Weights of a small GPT-style language model, trained from scratch on English Wikipedia: no biases in attention or MLP.
Each number is 200 + 40 x the weight over its row's rms, rounded and kept within 0 to 999. Layers, rows and columns count from 0. The size before them is the row's rms in percent of the matrix's.

# layer 4 MLP down (transposed), 768x128, rms 0.0182, rows 99-126, columns 0-127
104,209,252,195,220,149,156,229,195,228,227,203,176,241,97,113,118,157,188,248,149,206,228,174,212,287,163,230,236,153,188,164,210,173,124,165,272,226,144,177,177,220,232,291,214,220,175,221,169,241,201,209,166,173,236,132,130,175,192,141,263,191,139,164,170,242,166,148,218,238,166,237,163,160,189,137,156,205,156,179,220,240,227,161,197,216,171,191,181,281,190,141,177,235,187,225,230,174,210,239,207,209,203,177,192,262,262,198,164,210,231,238,237,299,240,263,143,184,230,162,254,173,201,211,227,201,159,232,178
105,193,272,249,188,260,166,281,252,216,162,267,201,198,237,181,179,237,248,271,230,187,152,200,156,227,142,215,207,198,237,226,203,189,278,200,216,154,217,209,229,168,219,194,205,257,159,141,200,230,180,209,232,180,175,202,190,180,180,232,110,177,147,199,166,197,150,148,196,167,194,169,214,227,288,204,131,149,259,233,212,237,214,261,246,188,191,120,210,215,221,185,227,167,162,203,181,243,124,213,227,103,159,181,234,323,272,227,178,225,206,215,233,179,220,191,192,185,128,268,211,249,147,144,148,205,219,249,189
093,198,163,228,277,159,251,209,207,136,259,167,257,172,159,209,151,192,238,178,228,198,167,222,199,246,248,170,180,289,178,220,192,228,214,250,147,207,221,315,199,209,223,213,150,202,260,173,146,200,122,178,239,274,200,214,168,197,192,214,134,264,224,203,239,200,165,190,164,167,240,158,236,141,194,201,185,208,217,207,220,116,223,201,224,198,124,195,243,218,222,234,176,183,315,195,197,232,126,169,262,186,163,207,181,172,183,237,182,121,208,236,256,220,233,218,184,182,137,106,276,185,174,229,138,232,224,216,215
102,184,250,165,263,281,169,212,184,134,240,183,263,209,212,169,205,190,163,234,251,195,214,168,249,226,223,195,131,62,290,213,182,217,242,158,153,205,198,207,170,193,205,194,186,186,181,200,219,215,147,171,226,194,196,175,199,192,315,231,256,258,171,93,210,104,111,177,205,277,205,179,194,163,184,204,179,221,222,189,161,189,212,142,264,215,231,242,190,225,194,200,165,201,248,235,195,226,216,170,168,244,162,185,143,221,201,272,269,301,188,170,250,188,228,186,163,207,211,224,223,169,217,253,187,230,185,179,212
104,226,163,178,201,183,206,215,149,184,139,273,100,177,205,205,207,212,173,229,181,245,265,268,160,226,205,205,216,133,216,190,273,215,126,156,173,218,186,155,122,255,138,256,156,257,148,198,167,165,129,222,223,189,256,213,178,194,183,181,157,271,226,154,179,162,219,225,224,237,290,179,238,178,201,121,187,244,202,245,160,156,163,218,131,186,134,182,224,209,193,187,226,222,209,239,212,189,203,236,236,219,234,134,212,254,193,176,144,123,188,204,180,174,225,207,252,248,138,201,217,160,198,238,157,267,262,217,126
098,168,242,215,209,224,219,249,156,239,195,278,238,213,211,230,218,219,145,235,145,184,242,222,201,254,182,221,216,275,237,194,83,168,220,185,180,216,158,285,161,213,240,248,187,196,166,270,190,170,222,177,187,151,228,163,190,247,226,196,238,148,145,201,125,236,191,126,192,217,189,177,197,178,187,263,205,177,189,162,169,235,167,227,210,282,236,235,190,154,242,216,200,218,215,251,191,115,179,154,206,189,194,199,173,269,191,134,86,184,205,254,252,183,261,250,233,241,196,112,212,143,178,207,142,171,180,152,144
103,169,188,252,196,253,164,168,243,216,237,261,228,141,257,331,231,217,139,216,234,178,226,171,109,189,225,228,124,230,201,241,232,262,176,275,224,202,250,223,206,164,189,229,155,202,269,189,236,175,104,228,202,264,219,240,155,219,230,167,215,154,165,240,174,180,182,147,206,173,216,207,196,229,182,201,184,200,220,252,166,160,182,237,165,237,223,131,246,194,181,167,219,193,115,220,207,216,228,181,204,212,182,173,195,232,298,211,182,226,227,89,209,236,216,167,105,157,178,268,201,203,220,220,153,183,176,199,248
098,167,280,237,174,231,231,194,162,180,206,262,195,272,200,166,236,271,237,169,260,260,227,145,252,174,203,168,147,131,254,177,281,191,163,179,140,205,162,237,175,198,143,189,194,197,127,143,163,117,249,215,191,181,189,222,188,159,144,237,232,239,286,105,163,275,212,189,193,188,244,173,202,220,194,166,204,203,171,104,129,227,195,208,140,176,184,253,230,189,177,165,195,126,198,208,216,207,159,183,217,191,249,176,110,224,212,223,142,162,194,201,191,223,142,206,176,145,229,152,217,149,167,186,192,184,163,238,182
110,273,205,238,166,197,212,157,187,128,190,240,232,135,216,182,150,191,224,222,229,227,265,246,246,241,213,187,258,232,151,200,217,148,205,106,153,273,289,200,245,238,215,262,197,232,231,240,182,200,206,249,228,187,189,182,199,220,245,189,218,162,110,201,193,239,163,239,280,207,277,191,254,138,294,122,246,128,160,270,161,193,208,201,268,163,188,170,179,153,190,218,134,254,209,216,203,155,224,221,189,182,237,225,171,172,161,228,214,180,164,218,193,244,188,144,165,235,179,233,142,170,224,232,229,209,208,128,209
106,194,225,172,232,237,210,223,239,191,204,185,242,245,226,188,225,179,144,247,279,154,239,168,192,177,239,224,170,219,161,188,222,164,160,199,156,242,208,235,206,221,98,200,162,216,217,211,147,213,163,215,270,196,142,206,218,269,193,213,116,190,194,177,228,230,174,153,254,172,151,245,181,212,227,249,214,233,235,207,228,184,45,226,246,313,191,128,221,246,163,274,254,181,117,192,252,241,207,198,149,257,223,235,184,197,204,237,182,147,226,135,168,197,250,220,236,269,231,228,190,233,237,210,214,245,224,196,213
098,198,223,192,151,180,213,188,198,255,178,228,176,187,188,237,123,228,253,188,180,183,199,187,274,280,186,224,246,331,235,189,152,107,204,210,238,171,229,198,198,224,252,164,189,213,207,239,203,228,172,159,271,233,169,146,203,135,154,223,198,179,183,164,235,269,286,167,184,145,228,183,183,201,236,161,176,212,212,241,206,221,202,204,245,178,254,249,238,228,189,223,152,247,155,218,210,135,152,224,221,162,202,296,231,194,219,152,282,250,148,153,144,253,109,178,224,152,195,214,111,182,189,192,246,201,185,184,224
104,178,281,210,219,259,278,193,162,150,184,276,221,191,201,285,236,217,247,178,211,260,227,103,146,188,184,239,127,208,259,183,219,240,191,192,182,201,247,145,177,210,178,196,214,259,215,237,166,113,188,208,215,238,203,183,221,196,175,215,158,259,210,216,193,187,174,235,141,243,233,176,252,218,230,256,162,255,248,235,180,198,157,254,205,241,119,192,172,163,216,243,214,140,294,202,135,216,210,167,250,153,253,227,198,272,152,206,177,219,213,225,234,209,215,164,259,124,228,171,202,154,231,239,225,228,189,282,152
093,232,288,196,187,216,229,243,202,238,210,282,238,184,236,163,202,213,157,219,253,248,206,166,220,200,116,145,151,228,132,228,207,154,209,197,273,144,201,239,227,100,200,190,208,197,146,160,243,247,217,143,225,232,194,174,278,213,234,159,208,161,206,225,254,231,190,213,182,194,121,319,203,153,215,195,244,225,148,200,151,191,223,263,228,226,182,194,183,171,196,233,203,216,145,222,180,165,205,160,134,213,283,111,148,221,139,120,217,211,165,215,228,218,258,183,264,205,174,181,180,247,173,231,163,152,192,190,204
098,168,171,215,166,175,163,223,220,181,247,245,207,174,135,223,156,283,218,197,120,205,226,182,227,182,146,164,249,240,135,198,180,219,243,194,196,178,220,246,211,210,226,191,220,202,256,226,210,206,250,216,223,151,198,238,240,238,161,206,174,189,245,187,210,255,168,190,218,248,139,110,231,180,167,145,165,196,125,145,270,283,230,253,220,182,199,220,235,135,259,176,214,224,227,208,213,248,155,241,221,177,251,146,168,165,167,241,243,247,242,105,156,158,135,162,260,217,196,181,165,245,234,188,160,209,187,141,321
106,143,228,216,162,222,285,265,201,223,231,197,215,210,222,212,178,241,178,241,233,204,181,221,263,202,211,302,231,222,209,176,238,229,184,224,176,260,135,220,200,242,211,128,189,252,220,151,143,208,267,244,222,241,234,144,177,120,118,186,285,219,186,221,171,235,140,129,192,254,235,117,180,152,235,221,162,175,235,183,206,124,144,181,203,187,188,185,221,230,226,215,219,171,166,231,213,258,158,232,181,206,156,126,224,239,229,219,279,122,216,231,290,203,171,168,207,213,238,202,145,186,174,218,242,261,181,176,167
103,203,196,266,141,204,200,200,231,197,122,142,115,252,149,219,210,192,207,197,151,209,215,208,238,221,200,134,256,173,191,143,164,183,173,213,202,194,140,131,124,167,274,204,192,228,258,207,221,200,197,215,221,239,121,177,241,199,221,286,194,246,136,203,205,209,206,274,192,247,187,224,175,149,162,166,223,127,234,231,192,313,228,205,149,182,225,149,171,298,184,194,177,246,276,266,174,188,244,234,214,115,192,210,224,245,202,171,232,216,225,191,218,166,159,207,194,219,230,157,260,161,226,231,232,199,112,200,199
101,168,249,170,230,246,172,188,187,220,197,160,237,248,224,293,125,218,214,230,136,278,215,252,141,135,187,232,100,142,212,237,244,249,218,206,218,214,214,168,148,216,216,217,183,232,217,176,194,184,180,171,242,253,206,108,187,215,216,121,233,170,221,238,194,214,209,227,252,240,163,178,231,260,223,202,229,184,109,239,162,196,187,198,176,195,130,143,184,143,176,225,208,156,205,188,224,213,152,221,202,201,218,210,223,289,198,180,201,202,225,172,261,209,141,213,144,231,275,227,231,135,260,220,216,217,233,99,123
103,261,191,212,136,208,212,246,177,195,195,235,215,238,33,223,230,212,184,228,241,136,299,168,225,211,229,199,268,193,118,139,200,217,148,249,190,212,182,237,251,192,141,148,265,144,203,167,117,168,198,221,224,190,255,183,191,194,182,159,184,197,165,204,252,123,195,171,218,248,228,305,181,216,223,213,196,217,229,163,183,235,163,173,207,197,212,175,206,245,211,253,229,192,197,228,276,216,226,247,215,278,152,229,219,162,187,281,196,217,220,240,186,255,172,146,161,205,199,182,240,193,210,197,180,164,173,255,255
101,184,138,194,224,147,227,143,177,194,212,238,184,207,230,242,189,116,219,158,164,144,221,219,165,110,206,227,198,208,151,212,169,215,155,229,169,224,201,220,192,197,166,147,253,307,226,158,182,243,120,250,261,214,155,207,155,211,226,156,193,211,160,253,238,276,274,227,223,229,223,158,223,220,235,172,193,196,168,212,174,179,185,216,204,169,226,234,180,139,261,211,188,156,219,183,294,200,172,153,197,192,178,210,228,170,192,269,255,234,147,181,133,148,196,104,177,231,161,152,120,130,202,174,165,185,154,248,125
109,253,158,284,314,214,155,236,217,163,149,225,222,149,187,239,205,247,264,198,172,227,219,179,186,162,286,273,236,223,201,204,197,218,188,174,167,192,212,217,183,145,136,187,250,211,199,250,187,174,175,273,238,199,179,133,165,182,205,162,233,152,284,139,204,198,217,151,151,241,175,210,155,165,182,140,137,176,219,230,215,155,224,185,170,170,199,210,229,253,174,250,236,235,252,204,175,203,151,240,237,189,206,253,229,164,186,177,300,282,252,114,179,193,228,225,196,201,232,225,240,176,128,197,152,206,131,234,232
102,166,151,199,220,173,181,207,129,204,213,202,234,211,202,122,139,216,250,134,211,313,175,191,154,215,207,143,253,233,204,242,175,168,172,170,180,157,150,232,202,178,228,142,268,225,229,174,232,247,139,221,188,223,209,135,172,262,236,245,235,238,174,94,193,184,168,182,178,201,315,204,161,158,129,219,262,254,194,252,198,165,179,253,190,183,203,207,210,165,243,240,143,208,197,241,170,217,181,165,149,268,201,213,203,271,136,210,195,162,204,205,243,185,216,249,211,216,173,143,208,283,195,164,244,133,232,233,173
102,189,219,157,166,167,227,227,171,184,199,236,141,312,182,241,233,224,157,135,234,234,191,228,171,219,172,160,213,234,230,239,281,162,241,229,222,161,254,274,177,201,141,181,281,189,260,247,195,222,161,261,187,244,137,277,197,249,177,204,210,267,221,191,186,247,192,170,201,245,158,234,295,247,150,193,167,174,255,162,230,195,192,247,122,185,234,255,251,198,217,169,237,208,192,199,262,175,221,210,192,239,182,188,245,173,172,223,130,125,180,247,186,135,204,248,239,230,170,249,234,200,169,262,170,215,245,166,154
100,180,190,222,175,154,225,172,145,260,202,148,174,155,195,227,233,221,191,209,160,228,228,221,137,267,176,164,221,247,204,268,193,202,185,179,262,178,170,170,200,180,235,189,295,161,207,224,214,208,117,218,198,191,202,208,160,302,88,193,214,180,206,154,222,210,146,242,216,212,236,188,221,241,218,169,203,212,214,148,234,171,233,223,217,215,303,231,274,205,278,214,205,204,106,162,246,252,138,226,240,201,206,201,144,176,188,249,120,240,161,221,169,235,184,237,139,190,159,185,173,179,112,171,121,222,219,249,164
099,174,176,273,180,261,179,192,242,195,184,143,199,177,257,191,200,206,195,206,132,185,233,112,252,156,144,151,156,150,173,228,165,128,186,182,241,187,180,238,138,170,224,140,301,225,130,157,210,164,211,154,159,215,219,149,216,233,134,160,220,211,269,248,213,251,195,190,235,256,179,234,202,261,195,226,252,186,183,198,156,191,171,165,232,211,237,205,100,154,240,146,157,172,200,145,198,235,230,145,263,117,198,225,154,184,234,289,181,206,178,201,158,208,205,116,207,240,211,254,222,188,181,227,208,233,198,144,211
102,268,242,139,190,239,280,209,179,145,243,138,220,219,221,217,150,203,166,245,201,209,201,237,219,190,238,216,251,170,171,241,261,183,158,213,269,261,172,212,172,251,277,189,197,170,163,205,165,171,187,170,163,224,161,176,146,243,227,233,206,221,203,264,234,121,139,154,202,181,207,253,224,281,237,172,218,227,221,164,273,258,202,155,146,214,220,200,145,187,236,240,169,180,192,186,247,170,148,132,154,279,293,135,179,225,190,216,272,187,267,209,179,176,141,132,205,191,209,176,248,172,226,215,181,125,217,186,163
102,223,232,152,124,241,248,193,241,197,216,225,199,183,148,226,193,234,220,198,218,248,195,188,184,231,198,208,254,206,174,185,210,242,175,237,197,152,86,216,168,225,257,216,177,245,230,235,152,173,215,215,177,181,202,204,167,179,293,174,210,157,180,163,189,124,158,191,158,214,243,165,215,233,165,193,175,194,134,226,199,225,187,204,156,206,129,241,225,223,183,226,227,160,178,218,263,119,270,173,140,170,198,189,191,318,283,181,149,222,195,268,164,311,167,218,152,139,178,249,237,227,239,196,147,128,148,250,225
111,177,194,207,209,232,161,187,143,224,135,224,210,204,205,246,187,238,184,136,227,161,175,163,190,175,215,176,299,52,180,195,221,199,170,208,233,213,198,140,223,219,220,173,146,146,220,202,214,227,205,216,202,238,214,194,219,186,196,217,241,208,227,162,237,233,181,223,241,203,255,190,195,266,197,202,206,232,285,215,209,263,252,146,202,183,240,269,144,181,227,247,192,163,219,213,171,170,254,140,214,147,186,122,152,281,227,207,173,299,149,286,309,206,218,262,188,240,208,203,150,181,220,146,206,172,247,258,211
095,206,182,229,187,219,141,190,217,223,158,209,201,246,233,236,210,207,206,217,150,209,231,200,169,219,200,177,122,209,227,234,192,105,218,188,216,202,157,260,226,236,176,213,144,135,152,184,217,223,216,169,217,279,150,224,258,260,195,122,264,211,263,192,205,171,106,178,242,153,251,206,256,265,219,147,240,266,225,199,287,206,227,261,267,181,157,201,147,195,232,177,184,152,187,164,220,235,161,144,187,216,187,198,258,144,212,193,180,187,172,224,143,263,197,178,233,222,66,206,222,166,208,116,159,166,218,208,243
# layer 4 MLP up, 768x128, rms 0.12, rows 100-126, columns 0-127
112,171,161,227,230,107,219,208,243,227,143,240,173,189,190,210,183,134,129,216,197,148,228,137,176,187,197,152,131,156,263,263,156,209,162,186,240,220,158,187,218,236,233,276,188,196,281,246,270,206,167,164,227,216,206,176,251,187,184,206,207,166,175,207,199,160,231,242,217,193,216,230,235,199,117,186,211,114,228,218,170,216,195,165,183,233,187,170,267,237,128,169,176,139,167,187,160,261,111,271,240,232,214,190,184,194,237,85,133,178,211,216,210,141,225,261,114,221,192,184,219,183,149,238,211,188,192,174,169
100,121,171,181,215,246,171,183,180,170,158,241,185,189,221,247,288,116,105,195,224,234,262,276,243,278,176,271,244,259,204,191,258,148,160,202,174,169,167,187,191,229,156,249,191,234,158,218,243,189,237,196,128,171,187,158,178,187,140,204,252,210,192,189,211,146,182,237,182,164,173,212,225,154,142,257,197,173,218,212,227,263,233,167,190,246,170,190,229,186,149,250,253,206,233,95,194,202,102,181,168,251,180,186,221,208,237,233,274,201,198,197,239,228,229,170,287,226,213,270,213,196,206,257,207,181,208,180,234
100,219,202,221,243,257,170,145,194,215,140,200,222,257,222,231,216,151,262,193,198,168,286,303,158,199,199,212,204,178,147,248,191,251,138,222,165,166,197,222,175,204,200,193,175,209,215,183,224,241,225,213,220,247,166,227,114,159,210,290,222,194,174,224,225,274,244,225,239,169,224,201,190,259,168,137,193,214,202,151,186,293,173,159,209,205,228,226,226,249,208,155,199,203,168,199,223,293,103,211,210,232,285,146,189,178,186,175,261,207,290,145,153,227,229,194,239,160,220,278,192,216,177,164,141,250,268,194,201
091,196,188,222,157,265,257,163,143,199,200,240,263,211,209,237,209,240,199,153,151,191,216,201,155,134,203,169,193,199,266,205,179,216,218,300,182,178,254,194,172,205,237,229,128,227,157,273,216,192,218,221,139,182,194,156,230,183,287,324,176,212,206,263,208,193,198,183,189,109,193,243,251,182,142,179,204,232,154,237,268,175,180,198,273,133,194,191,207,209,127,231,187,201,151,263,225,202,245,201,187,176,195,171,166,221,160,208,280,160,120,265,201,139,156,220,146,202,196,198,261,234,165,235,210,258,185,223,216
107,212,197,172,149,93,227,164,216,276,184,153,183,204,190,223,152,223,179,209,90,226,194,256,238,186,136,246,226,258,223,168,182,239,188,178,228,226,172,217,164,149,266,148,210,235,189,249,256,174,230,161,169,247,214,214,269,158,193,240,201,193,222,231,182,353,148,202,231,88,181,209,191,171,204,185,174,155,240,265,197,186,221,183,240,195,200,199,143,218,192,200,159,222,231,204,234,197,202,182,230,140,240,164,268,248,134,177,168,246,165,243,218,219,140,225,137,192,262,241,222,250,203,227,193,169,188,177,218
101,200,264,159,174,244,179,217,153,225,256,174,175,198,176,220,203,118,230,226,182,196,225,188,180,246,158,126,252,176,264,217,207,224,139,90,157,205,252,196,172,247,296,195,189,164,180,188,193,283,190,197,205,205,210,210,226,209,271,198,224,194,297,189,217,200,115,254,210,232,198,219,241,155,203,151,181,177,204,151,224,112,285,139,157,237,147,183,251,202,242,119,204,179,217,189,146,226,198,238,256,246,168,195,172,271,236,159,155,170,212,234,239,243,211,185,170,209,104,224,217,179,216,217,203,203,202,258,190
099,198,137,253,262,171,211,167,211,198,192,145,176,180,163,229,183,164,157,254,259,194,283,159,175,193,232,107,186,205,110,219,228,174,162,192,236,173,127,197,209,171,242,171,216,176,207,261,168,207,258,195,221,181,143,276,158,206,228,183,178,193,180,238,166,198,234,158,212,159,185,168,163,240,170,179,159,176,221,173,193,165,132,225,180,211,223,219,247,152,184,117,76,231,304,234,158,235,156,250,201,190,197,140,199,196,189,233,188,180,256,204,252,177,179,161,172,116,223,227,199,229,231,317,191,219,204,218,233
102,210,259,194,237,259,170,135,216,220,210,204,218,146,183,210,54,189,206,97,231,246,198,200,183,214,181,180,176,161,179,276,244,219,135,211,124,235,162,222,214,213,250,127,203,153,226,209,188,163,193,255,176,198,154,141,214,201,279,269,191,224,166,143,119,216,205,229,227,216,193,191,186,244,178,212,228,198,144,220,161,207,143,256,209,174,234,167,155,248,222,175,130,196,240,218,177,153,161,262,166,209,198,232,206,249,258,262,190,224,217,181,147,277,134,197,243,197,193,169,217,158,254,199,217,149,182,138,203
090,152,240,186,239,223,199,201,228,158,133,198,186,195,203,260,173,174,113,111,190,167,169,146,225,212,190,214,226,218,139,228,198,242,235,212,246,178,198,216,204,147,188,176,168,132,253,248,168,259,211,117,224,194,211,147,150,116,164,219,205,258,173,225,218,167,220,205,262,172,237,123,191,217,170,199,198,263,138,216,250,273,147,194,172,140,211,160,262,220,156,239,180,206,233,167,186,227,180,149,128,186,209,215,127,193,146,264,169,167,192,117,221,210,175,193,190,233,204,297,169,181,177,167,171,227,214,202,100
109,216,177,198,212,117,219,230,150,249,142,209,182,250,202,255,243,291,156,196,175,149,203,178,240,172,265,239,237,223,198,172,188,211,235,287,269,204,194,123,164,277,224,135,206,203,208,175,155,237,180,177,205,170,187,170,174,220,238,126,139,131,164,178,202,173,221,204,158,142,196,243,184,142,191,215,144,144,208,232,151,241,169,117,186,215,199,174,171,237,207,154,194,178,203,203,211,265,134,201,218,203,205,213,159,170,237,234,236,285,240,228,164,185,222,224,280,209,285,161,239,262,220,204,216,241,206,282,251
103,204,171,198,190,220,193,184,215,190,176,213,279,224,148,136,231,226,142,222,188,227,214,206,222,260,257,206,213,175,141,237,170,253,78,201,169,157,210,248,96,225,182,210,240,200,239,104,157,274,155,167,216,278,174,220,240,195,143,247,201,246,166,154,243,242,234,222,226,110,172,214,151,253,222,186,207,210,169,119,207,199,197,190,191,199,234,160,204,181,224,211,275,193,234,147,187,184,174,188,218,185,212,223,243,176,119,248,247,229,209,212,165,200,216,187,232,146,195,263,245,182,195,165,198,88,148,190,145
101,172,216,201,213,206,149,184,216,213,262,242,203,265,221,234,242,170,240,151,182,275,103,196,205,255,214,150,113,239,218,183,285,172,216,175,183,158,243,166,159,143,134,179,173,225,108,212,244,277,260,152,151,239,273,170,194,284,175,138,179,273,255,168,289,150,177,210,176,194,217,221,252,215,220,252,193,167,206,257,250,190,170,257,191,159,217,167,232,179,189,219,161,161,179,213,163,183,142,224,183,213,180,221,187,186,241,200,196,269,240,246,211,158,191,197,217,204,219,180,154,204,262,132,172,236,215,216,220
105,144,138,176,221,166,193,109,152,219,177,186,193,183,182,220,293,212,185,124,192,203,156,248,222,217,222,288,166,115,187,207,244,216,168,284,145,167,236,182,251,181,223,228,174,248,189,228,202,155,245,162,105,201,150,174,190,229,191,262,131,261,218,232,189,177,233,189,165,192,184,215,242,186,205,180,258,192,168,213,195,251,248,202,230,161,210,253,215,188,170,233,226,226,209,143,226,231,241,211,171,232,283,302,161,184,183,229,153,179,196,171,317,241,201,261,240,167,241,195,229,218,212,251,195,242,215,240,158
102,218,171,206,248,216,260,130,268,105,221,251,247,214,257,194,188,202,135,138,166,177,192,263,196,196,167,165,191,221,236,141,191,211,147,172,158,202,245,131,128,173,221,233,210,191,190,213,217,191,227,232,165,203,152,153,231,212,192,157,141,195,207,193,197,194,307,215,219,140,204,101,203,197,177,156,250,251,263,168,181,214,192,215,225,210,243,169,194,196,135,155,255,207,204,195,201,240,172,151,245,223,157,156,150,202,290,212,162,163,189,201,208,149,111,192,195,145,252,208,154,213,217,217,143,135,157,206,291
101,236,208,226,141,227,172,196,122,192,256,217,206,145,180,154,222,239,230,188,194,173,176,220,284,187,273,194,226,151,187,260,204,249,182,224,176,284,185,146,209,240,159,163,248,204,173,168,180,367,185,137,194,239,218,173,198,201,210,159,227,178,318,256,185,225,212,157,252,198,185,235,220,155,184,166,166,192,245,252,166,191,203,235,236,264,224,160,150,190,159,223,235,225,220,259,217,166,166,170,197,183,171,171,262,225,262,264,162,273,220,199,215,218,212,259,164,228,153,220,202,216,146,150,192,162,189,222,235
104,83,221,229,217,127,170,163,164,169,156,149,270,119,197,174,181,264,159,219,200,223,250,133,193,242,216,177,244,268,250,197,118,228,200,213,254,187,144,193,219,202,209,186,256,195,264,261,281,202,122,197,148,215,171,183,153,196,194,223,204,229,216,203,192,191,138,199,181,164,218,227,171,190,219,191,150,238,244,146,228,207,208,202,166,332,233,221,252,159,108,136,231,182,188,138,180,231,168,171,184,154,173,211,189,210,148,192,192,216,224,230,207,179,189,172,192,258,199,115,202,163,237,231,223,197,203,158,242
110,209,197,233,189,279,183,183,132,204,223,171,154,153,148,241,158,158,265,164,213,208,247,170,175,130,231,211,206,187,131,266,221,212,144,214,188,186,277,113,213,195,287,152,268,181,234,140,183,151,171,280,229,201,182,188,164,225,166,232,122,173,117,315,140,201,171,254,157,200,224,257,207,158,164,182,116,196,232,212,200,263,178,215,99,171,248,154,182,227,201,209,237,133,171,189,205,221,196,250,230,185,229,186,177,188,193,252,214,201,216,169,188,230,217,228,229,185,186,215,173,182,251,222,236,191,207,163,178
099,199,167,203,170,160,158,185,214,208,192,189,188,168,272,166,226,242,254,209,230,163,211,274,288,207,244,153,217,227,194,217,130,183,159,234,217,163,193,176,227,176,209,240,194,279,163,140,191,232,225,204,203,167,168,211,203,217,274,211,105,210,148,205,191,260,192,196,273,177,212,228,206,249,154,212,160,250,175,119,188,260,197,241,220,207,176,150,201,185,241,196,220,238,116,177,214,192,251,200,143,211,296,217,263,214,215,279,194,141,230,286,252,167,237,163,109,155,217,185,169,279,253,205,218,171,138,172,201
098,211,237,155,194,226,202,196,231,205,164,178,145,243,200,202,139,161,144,222,158,159,162,174,99,266,205,178,247,183,221,296,261,244,202,165,185,205,172,243,161,233,209,139,140,193,262,170,181,208,176,131,218,129,178,213,176,194,182,145,180,226,213,258,263,232,228,253,257,234,219,229,160,204,267,210,177,163,206,121,213,162,242,131,240,196,213,185,164,209,247,113,221,122,203,234,142,141,140,171,269,143,230,206,192,183,180,184,260,204,242,177,182,199,191,207,210,233,197,180,186,232,154,172,148,170,258,286,237
101,227,186,178,53,177,212,248,234,190,237,160,176,162,233,240,137,215,157,214,168,187,190,239,145,184,214,248,171,168,172,185,226,198,165,267,215,128,141,213,197,245,218,206,103,184,181,216,180,257,230,180,206,127,146,210,206,165,146,171,209,208,138,255,172,193,229,249,148,265,238,257,241,196,193,125,147,177,133,232,93,188,248,186,234,211,165,184,160,184,182,236,177,165,175,241,180,163,176,167,207,225,227,286,223,192,221,184,203,216,223,166,198,221,150,250,169,177,219,145,191,213,212,316,233,213,197,235,198
092,132,216,248,221,218,150,268,230,167,196,245,216,167,203,161,247,249,237,171,240,174,214,188,197,186,214,224,130,179,213,209,149,181,138,218,254,254,228,178,229,164,200,88,209,183,230,196,259,212,154,243,176,224,205,135,198,211,134,242,200,174,118,231,191,182,183,212,215,86,253,198,211,122,218,249,222,241,171,182,137,271,277,244,145,269,219,190,218,217,190,197,181,193,204,139,216,211,261,279,182,225,200,241,208,222,250,225,200,217,214,140,185,162,106,146,209,271,198,252,214,149,179,198,153,215,203,242,201
107,225,152,249,187,172,206,139,232,208,182,187,184,162,216,200,199,265,148,175,164,127,220,185,231,277,248,221,251,193,176,143,233,212,250,226,219,161,200,229,198,220,257,234,198,94,266,177,147,151,236,248,205,161,263,178,264,154,281,191,224,134,235,241,165,281,164,275,174,247,227,214,225,230,223,271,150,161,217,179,181,177,205,150,256,218,207,123,174,280,190,234,196,253,183,277,253,226,181,294,235,205,217,260,187,149,205,239,246,195,185,214,211,194,195,176,170,168,211,200,158,189,204,188,203,197,167,271,179
097,251,210,248,205,215,216,196,222,230,243,201,231,150,199,210,215,160,265,238,231,222,217,152,183,201,204,155,163,210,217,236,183,211,194,211,191,139,198,147,232,175,264,207,185,203,168,162,236,278,186,165,208,176,140,274,169,215,235,228,205,207,304,150,237,192,155,191,177,216,188,196,198,245,112,158,264,209,262,171,146,243,169,184,228,219,234,250,236,261,217,278,187,129,234,308,164,250,189,152,111,208,208,160,214,113,166,233,212,198,175,264,174,129,224,195,229,203,228,188,195,220,266,227,217,263,209,149,112
105,138,148,238,196,213,248,241,190,243,207,165,243,202,196,135,258,163,143,193,137,210,233,256,146,125,215,123,258,150,171,186,185,149,190,233,210,222,239,161,282,198,212,168,222,249,179,216,136,166,277,218,156,147,178,166,195,207,146,203,239,273,213,262,156,255,175,228,227,205,161,218,164,256,103,209,182,212,196,204,165,204,197,159,182,222,247,241,128,179,240,130,210,209,132,245,210,225,223,161,162,233,243,238,150,217,167,163,180,152,197,146,254,206,164,185,149,279,230,197,207,252,225,195,239,240,262,207,181
098,158,230,215,254,183,282,200,211,244,158,201,156,178,269,192,118,244,192,186,189,177,241,229,180,173,244,181,235,233,272,180,192,255,204,224,200,164,227,172,275,196,145,203,127,262,246,209,184,163,246,239,247,199,220,191,215,199,242,183,178,230,209,214,183,178,179,242,166,193,267,248,244,242,99,124,139,222,184,117,208,155,249,274,265,189,159,159,198,138,162,158,234,238,188,180,261,246,135,236,195,233,225,283,196,216,204,192,217,190,222,152,205,258,159,266,177,281,197,209,196,237,157,250,234,222,237,216,206
082,204,148,207,161,219,182,192,210,213,184,215,213,210,246,272,172,115,206,167,92,240,200,196,241,189,296,172,210,221,201,194,322,159,151,264,182,185,182,187,215,184,167,184,143,237,232,126,216,194,168,153,239,217,206,148,252,188,190,176,198,183,179,132,249,198,275,205,170,229,221,181,178,194,256,236,238,179,207,258,176,242,260,210,182,224,190,206,166,223,185,188,98,211,228,127,227,254,211,156,231,198,158,229,219,129,197,224,244,211,180,220,228,194,130,225,178,230,193,269,161,277,210,190,120,225,224,286,153
100,201,129,195,200,189,163,173,298,246,179,237,185,205,183,158,162,220,170,224,249,173,219,122,264,174,176,173,232,178,266,190,227,238,249,144,245,187,97,209,210,152,212,194,213,179,186,203,180,201,198,273,251,174,262,237,221,130,235,132,155,172,225,191,167,271,257,223,284,166,205,172,165,239,246,292,223,201,223,262,161,236,272,212,222,233,177,229,178,186,218,185,206,143,225,168,227,163,178,158,211,165,171,175,198,140,159,115,191,216,252,223,132,231,213,188,220,204,264,282,179,233,203,256,152,210,188,194,244